Part of a small language model's weights.
Size: 2 heads of 64, MLP 512 GELU, vocabulary 2048, 4.72M parameters.
Architecture: learned positions, tied embeddings.
Each number is 500 + 25 x the weight over its row's rms, rounded and kept within 0 to 999. Layers, rows and columns count from 0. Numbers have three digits each. The size before them is the row's rms in percent of the matrix's.

# layer 17 attention value, 128x128, rms 0.46, rows 72-121, columns 0-63
068:503543436490490514511497523553492512513482500490477502507507489505551490525509539548497501511477469501536514501477489455514493519482515491498495502525502485463496525503544450490523492496446473
058:528510498507488501518479491461490481508471456493506511542499481516501480509520524533510506485519521539537505471510541518471509525528531495520513494492481520502511467494471537503469484499557462
060:505524519496524456522502485517516484511494506523543451527557503495476505502471480511490481456551484503503516478488472509480508455514516517492501542545491515460500456454517525482511471500509527
070:529505485540483487450492501510494482497517521551535504487483529485491476565516477489496475508501483490471496460503463496518506515474488508504496512504493488487480513538494549513527483516481539
068:485485491509541490465517501512493506526514433496471486506412499490510478492518498464433517483492509488485457483485532503519533501488517519507533500531513522484527522536488485507502512508513485
072:533502478515479529503522501471496485533490507520489487514506491451471489490513511479486543504488499464488491511535514518547486509503535485511478505504503523490478484504475509465502503522479547
071:494524491509500552481505513488525479544528510510501563509517496527445509477509494511467493500516508493476478504547466535528496539489484505511493482525502488509482460503467510527531466491462521
066:520514509516510498499493526507488521458515512491478425473463515502531526477531490495449519480540496471495523473509439496517541473473529474519497491479519494493507473527493481539499514454486468
064:489508497482460451541477501481480505475494569518497511435519506520523558482496511545462459501489451522528537530513475516508510504450491513460502500460471502470505483483482505506457537498485510
064:459514484548447486528496532507524463463465512510492485491513516465495544494515483520500472552522515500497505503518550519478452482472494461484514532448462486480470503461508520503512502489528459
064:549482510523510484494542533498520481485547452517460475517473511498478538523548495489520526479502482542489462541487492483483542518476526504493501475459534484484533481513518561493519505507482489
068:512504493462546511523508472496500498536482514503489507512510462570470536499541483503443458480487514481491461478505464508479498455508503490480529488515490496496523516499486475465523509535533467
065:463499488559494500504514494527516450460504481511435499453514502498458470477492479527475467488508443536514485529513460496491514531480518490475535488498525521509473508498508463530550477517545512
060:504454482498530512493495490478427516535485481488483508544538486494514507507544477466533500518505521474510476500508501498480509551548526537501481504464498493504512471486538485503538494515494501
067:478445486511533533509535494504512468526498478497517487494475532482478554507435521523509497508503522532521478511528507510479486486493471433480502503503476487510479505498517486482473543519516545
058:461496481499495532494518496512489466515562526513499519495541498543497525466527511499501478475508510480484493473483534530481458522474481467495498489499517487479516505510458505427491479538514503
059:496489508558484545480522503487523473477547494481483477480551511521493445499501481469482494485499554487479457483563477469512507498505531497500472515481530542491485492498512517520501471504450488
062:502520522454500495480521546508493501503519558491455448574477523502500511487519484497476516491443525488537542507510486517499523471482517462492496496477521510522492519525520488461487515533490516
064:529511493509526479540476487485519455469509491510528484508491563526459513523493519472468509491508498513500442498482489532554512502569505476544489542513538506543499490497551487493460529473478506
063:511473503513515498490487484505444487479487492498514472481508502488565493479544495461465515481496477470522499466538512504514513504447549457513480534505536503544495466497500493494514523490468486
063:475510543508502498488473503500553476493493486485524506501458493462511521492488502533489511487495549507510494528539493490536488519503471491531489499489481488516570496450465484494536492483499525
062:516548499492509496485521514544476517527479503528517543480527502512504490478518521530486453538476503475470541453507466481515525481501505499445495472513465506513470519532489498491481513530476463
070:504540485509568510508481476521518532463446528486491458513481480486520474506472493527480468472467554440510501496500492533516517529520456538478472504500486520466464513452486486489486527500518535
061:534534547544461484539485469578470509498544456507495486483491494493501509503534487494478512482511498533493480440555514516507541523440516518502480471494460504493519489459495474494535481493506490
070:557506476502495475539494527555496478502520487499523523496464460513480465477496500523496462503499536561474485499492463492510477541487495470519458453529496501500509518521487510541514522523479520
063:470519490537520503511501503457484507502507495474498470505513459505532496537495475529509506510516473525546510491516485496504501544506557531478511491484550503498514524491471453534515517456488461
065:552484486504519518513519515535523523492514434525504502470530517463511500457521477501549515502488447512483490465507524475500536514465440492520546517518504505495536510558516492482507514511474492
060:503510528480512479497533488531507505487503497479476507456478501468511449510567495517495502480530512523503474510502522480484502499479543480523517427477483424491517551521519494481507519512515510
062:484510463522533509520506484508531500512520478513497486487511478450503509530508492518531501528500452487533462508500513458506526490482488535540535462474517510483498514539553492557495549541458514
056:444542500507517536503469518556497502480448461482482484481486504516468470508533496509483532470531485486478495476515501514475513541533458513521500469532482508522520519530549500506520510463482484
067:471511483491449494514513447493508472528494511500461525497518473501540530498521448465468535500480597519495485489530483515491470497483506478479528490505521471514536496545509515479486513514513526
059:474486523481482447497531499510507513516500495513502491502530508508520530509497510523526494518499532442491539500472483530491464518467499551512495474474473549527506494504526495515517482447463541
068:499533547508489530515533518445535495483513498519494491513443497440500487478478508482469503480501503528504496479498476508484538455498515516502515488478512486520510482493478497502471475482492504
067:505504446546493485527528469492490495497488505488544496522533453457483495526486512499493476522474493515532491481446485543519543520477469503529527483488481485519487515485548517515486513481519465
071:526475453481484477514500449525520480518495497534497512509504547483474479476467488503493479471544539512522448517517547549477529469505481501498493484530497468486492529484546515449496563474531568
060:499452531516518507478500508503510500504504507524498487540492488511459476501483526527480452497505423479505503526490498447514541480500515519489495494486490518487485512492457481550526510475440467
062:491551519526532516477488493531514499454477517512511485503455507517491487475508499508524514491507543482497526482566495442486498500507505493517522465523544513511507505503468510472496516473518536
067:463492492489480533528554497515512447498498476514516515524519504500468525463499458487457488448504532512515473480514549494524468509516465504491527476568499488548484513514500513507483507525493510
061:509489486541526458506474477519512470528449533524523491540451498477487461496477528465527510516471525514496512504489510526501472530551527512528482484479468480482484505531466491519500508521478480
053:518479485542468453489503457482482542474531470481504496515502517484495510469530452505506494506485495499466511480480492462506493498503437480469483462501524522494478530503482529477488511492501486
070:510498506512473513496505484481491529481470471491480497500493545517487511519488529476498458507471456519459467476497491475492511502509511491540518468482503447513501515472518494534463473473544499
062:510535517491540497522506514456517497484503487484498491475479519495478532507473552518525493503470465525551464453503531480490456469492512489500499523490475487491508492491490491561521486511521509
060:546531485528487569496482534500521500472492504496480490479553484483491494470496508488509508507508485474514471510494530458470497507499489466496489474500490520434531516486487471509512495469520489
069:457495530530522510513484517524532497489526542503454452526500525466521488502519494484507439515470515497503509512520498526466532540523514505516485468528514505464484463468494492519490488480490504
065:511466512517522502488522522515492521536486501476479480517502464551432516477517482486508490524520524507488526491514467448502444544492490528528493519526532532498525505495509510506520485512474523
064:471524493485473515504473474489502501543491500495466514526537487499479504527492503521496482467542511514518499506510479481527553540498476482498517492581484539476475539480534521474519538477507485
061:512534513531460477512531480481512506484535509484485467484514492469478515517473487504444502512532486571512494512503546497495494475519491505528488505438472490469506485525470509532500497510479525
069:544456484521470508547542522477493513504473496499466492493493478469486433538506520488494507522468533495492503463480537511543522562499541534447491503460464506515465516466499469497558493500525482
064:507444505445498481485480509450513496473525475501510453522528522509511494559493507498530529496529508463535537491514514494511502502505530483489520526539490514579469464534489524502475510476481494
057:515506503472507474506497528510507543511460504540510500454507480497487509492461461477505498537443499485497444496506484472538513496483526470514523509450505504507479509501539516508467500509505502
# layer 17 attention output (transposed), 128x128, rms 0.412, rows 72-121, columns 0-63
067:507451514518483497487520569471525518478543474500524516459533501464450528510529495453455498475521539494494489541494469506470516532503515542518524497480485556520467495529479488527513538483564538
058:467464456476494507497528516519505488454484552518482490485496517497570503493469519487460499498512494493502471498492483487503508473512479489524512496498531492499533533505492518500543536487442506
061:465516481526510512480475489508475523530510531471470472492466514499502500480536491528512546534444502474517488501493481517481513520480509455478524512471481437508485511516452463495515484492498483
071:505539479475512506529483514516500528491501439434478503504494513484545532477461476501491552493472497497507521520481542486487512495498543488505498521517537473511466483508515432481458502503538486
062:513516468526455526499505511519542479470502524493521496541495506486460514479481542511479490545541506529465553465514489494496502513515478512501502509452501469517509492504512477496485526522453499
077:490478517502537502477505520549492496467508468483504574519464526515472497545493504459530502515522522509491529502486535468441494552487510471498514501483515509466513521483468469510511489500517520
070:501507528535447474484503466558465510518475469493504466484500490473507499526491511494508440519495545527520524500512533473475501485514528477512492506457506483510482528480503468501493525482520437
068:500503482503517517484489481556517529519470471475540513538508487537474480544495531516528464496451522537465525519482504486495481498513482565506541476525500514504517524511524507477457488554492516
061:479463461450513531495520495502488505521521488485490506489501510470494497522492472469492573495509527486506490461503499508478531514549531521538489474498501488492481511466506524500523478460524495
066:509483485461504513498492487467522550510487475528471515471483472475509484461506461489500525443468517457507504499495507448522468529491469521488509462506527505498490494455502503499510475513431514
066:471525484493472513492482480500493495489436525482499535502524507493482475525456525489482504519504474502497568458457530505526505473473497512487486482536490484514516465527498458492437486498491466
068:480533493537507508479523514524455470486544537476525450474512535523517417510508508473485543512510487524485513496509524481524502527480487487514482514498490531507529545517525491502484493492494532
066:524509487434467517499474478512460516502504505474543529484530507456508539520494521491512482529484598490485517480502530508513521484480502504536476494475444510494480473516490527530523525465485495
061:542521499530470515554556505521486475504469513474496516475476547528511526518484514492482505517490497533507493542488552517529501455524453489474547429533507511478518539510462524494474501473487510
072:524490494524538514505478484499523514503533540517498519501466456529483442471500466507510502538518477449507518523489466472496513491509523545558453532483506504473513506495463539539522531482500499
063:514515526495512469516493459516476496567453515504525455475461488475469448510507485491519533541519489498488508511509514481489494469541498477527508503503510527522514517450505469551509507431496519
070:478545497437480451511488516512485498502454481509502522519465524476494531520495500454490490500494472504514546529465503480483466516491465510459517476479473477499470464500482472488510551489499491
064:512463488487523509500494425467524477511498472478517528471544494510493482489498530486471484479492448490478480478490525495493520512442515509513513478498498509477542481476485495523453465492477502
061:498513520545547513485513525523497526476526534488503509427495448514529459462480528536516494533458484504497510495522485509461467489461488541432552506485446512510483481498479506477542515518509503
058:533518505483522507489488500488511544507537485486479521504527483502503509519448510509475492526536530527441477505467486491510507488502467558545500467525450501493513499515523490523490505525533509
067:470493472520504487444488457538447475496520469531487513549506492509490507462471517560527502498491492484512450515509497482495542438486511479476465478529517503511493436514514540472510470480483498
063:505507521466504496463518522547511502467504498506521484478514492513494514497489470451508552516491517471496510530494471528471464506530524499546516504450521518487499504490470493496481456479519523
073:483499520532441512494519542530511495557535481537510545492485471502509531471509519515530523534543479515510489523487508488500511534545453460489493530485543490508503467508510500500527418500517532
063:477505462450490497498486527452551488517459522520510504499498529488515512505474489475516503504504519472483513527475508512513500508520483463479486461519543470527467500535485549503489542488475526
069:494474517482514543471495490479491496479470485512507502520530580489501503555505528481499526481544477496498465522500512501511490505467517511481488518490521511530493488507462541469517518478527495
064:528519506467516529493523517536510488449538493504467534523529497492507497477534499484491464504478503494495468535479507496505494487546492474505495518537486561487506524556526533492475490484499501
067:490505537525498475554477523482455501509531532491517508485486499546454427519491521522472501475516537526501517568493492511496455479508495517507452508537475456525515480523506504521466519498497476
061:553506495483499497469506484479510463525484481491506519532497480532474480490455501506524493543474509543487491462496540523536506516499516491494488554539537504474537411491493474494481547484499528
063:536508529509515510466484529472452525467512520488508550494539519515487487526498498470479510487495536501505528534490507504482502522548503493511438507545493501530478513515487466480493516451526496
062:521488490538520476498485517504455520504550500562529503481464466512538508516498495487486504489471533499456494555497525497507491486505438441486513538492514484470442498456486480460498494506493537
063:492474491467528468503494505525472481476500497495512468482491537428507475494479508494527460499508438525517523504513528482489522511542497486488509497516481510520475536445495525509483470484484475
064:493501473517512547467444467487539532531538517492515485512476502498514491449520485504462495474523444552508502519480547503494485459505496500435515509500520480480473473510499498469495494528499456
068:500486501520504449491494496557490456449483472488497522550530509557531494476460508539490480482503538495501487508513517501537514488473470522488488507504490466518502524506484525527528468551496485
067:504516501465451539506501500539527536502514512516486518422509498532556519483483522507483485447481536504497517545522489473516469501562503577530502508519518498524471482527489483488532510491488510
071:492471526548505491528510488480492502511507508499492464501485492509508498464533557504497508510505519493469542461486505477495478547531528509480503534493498459518526454527452502496525533486485478
063:550498514507497504519511522481482508501493468510498512511573469489501553527522471471486515499519547514484448496551500502501473510504543504496506466496495493507536497548517508507491498502497487
061:474478466529490452478501512531499488542510477526537486512458494512473494525478497533495502490486453520518481483469510556475507474498499482493484546486546516500514475498540477472517519485479507
068:458490497496477463489449490474461495531468523477505496456490492502466488528456485454511495538536506486524536529516474486498530507464535463484482531485456524498501519478514495498496507481464481
060:484471492499494535540519505492521512497520485462470500481517551498542486481484463520496450487532506503528473512502462455498525487450500479461463481498531493530534526510529495488514475469497516
057:497461499510558499514437515523505482513490538496515488448511487491477517533486510500505501453505502447512467465491480505536528492533516497524490470482517505507531481477517528540479473508489517
072:496505478467534458507504531545501494514495509489484466464512467461521499511506479524486446479512540513530489527508475505523520511519465473465474502490506528518529500541479530456476520519464473
064:482489525489519511493480487538518488529539480510472505521506463492517503443491457531481514491504547479453486524486495520482541470511500516517473493495504494507512498474529544492475486521470443
060:502454499500520514508522517509477537507496504459475510501510537486449551534499543511490527548479500500559524501534502527509525532518484524522508497499537516538515463498517528504486492503489523
068:495483509481503495490513480473498510497493465512503540498530512477464501496494478495503521497518519504528506517491504462555507483511473475485492469454574521491492574509482504547496486508489549
065:556526487522531510475505482498520524461483548520514525526473508455525478558524502484508517501480473511536521532509565550489512512480475501482509497466512535515517488498480522520491464474517521
071:467444516484480505495505476492472496458519550490554506447490511449435507463527526476490544523483493491520522516499448504457468504545516477484501508504506468492489497516468453542470549479484479
064:535492505496531507524480490512479448509481500472479540516525531500498507494469503487558493499437540480512506489531523514512473533451510493517475498530525489511499490480510504450510515513508472
068:499544533484488535518468530491520490479467451527512550476507531524552569483520506520461493505509515486536479545484523493486473507507472483495483480494502476473550511498519538528500476505512527
066:504539512559529500493504505479476487516510526477537520475538499586503496524527507488509497543493494509493485519501493515476476484500515500506513484506513505431572523504516471496517480533503492
061:504497512527513515486471504476517554468492506471513489485482518486522507508484472521508530514526521532516519533509498500510519511526476529483485496529498463493460494514529503477489478475469451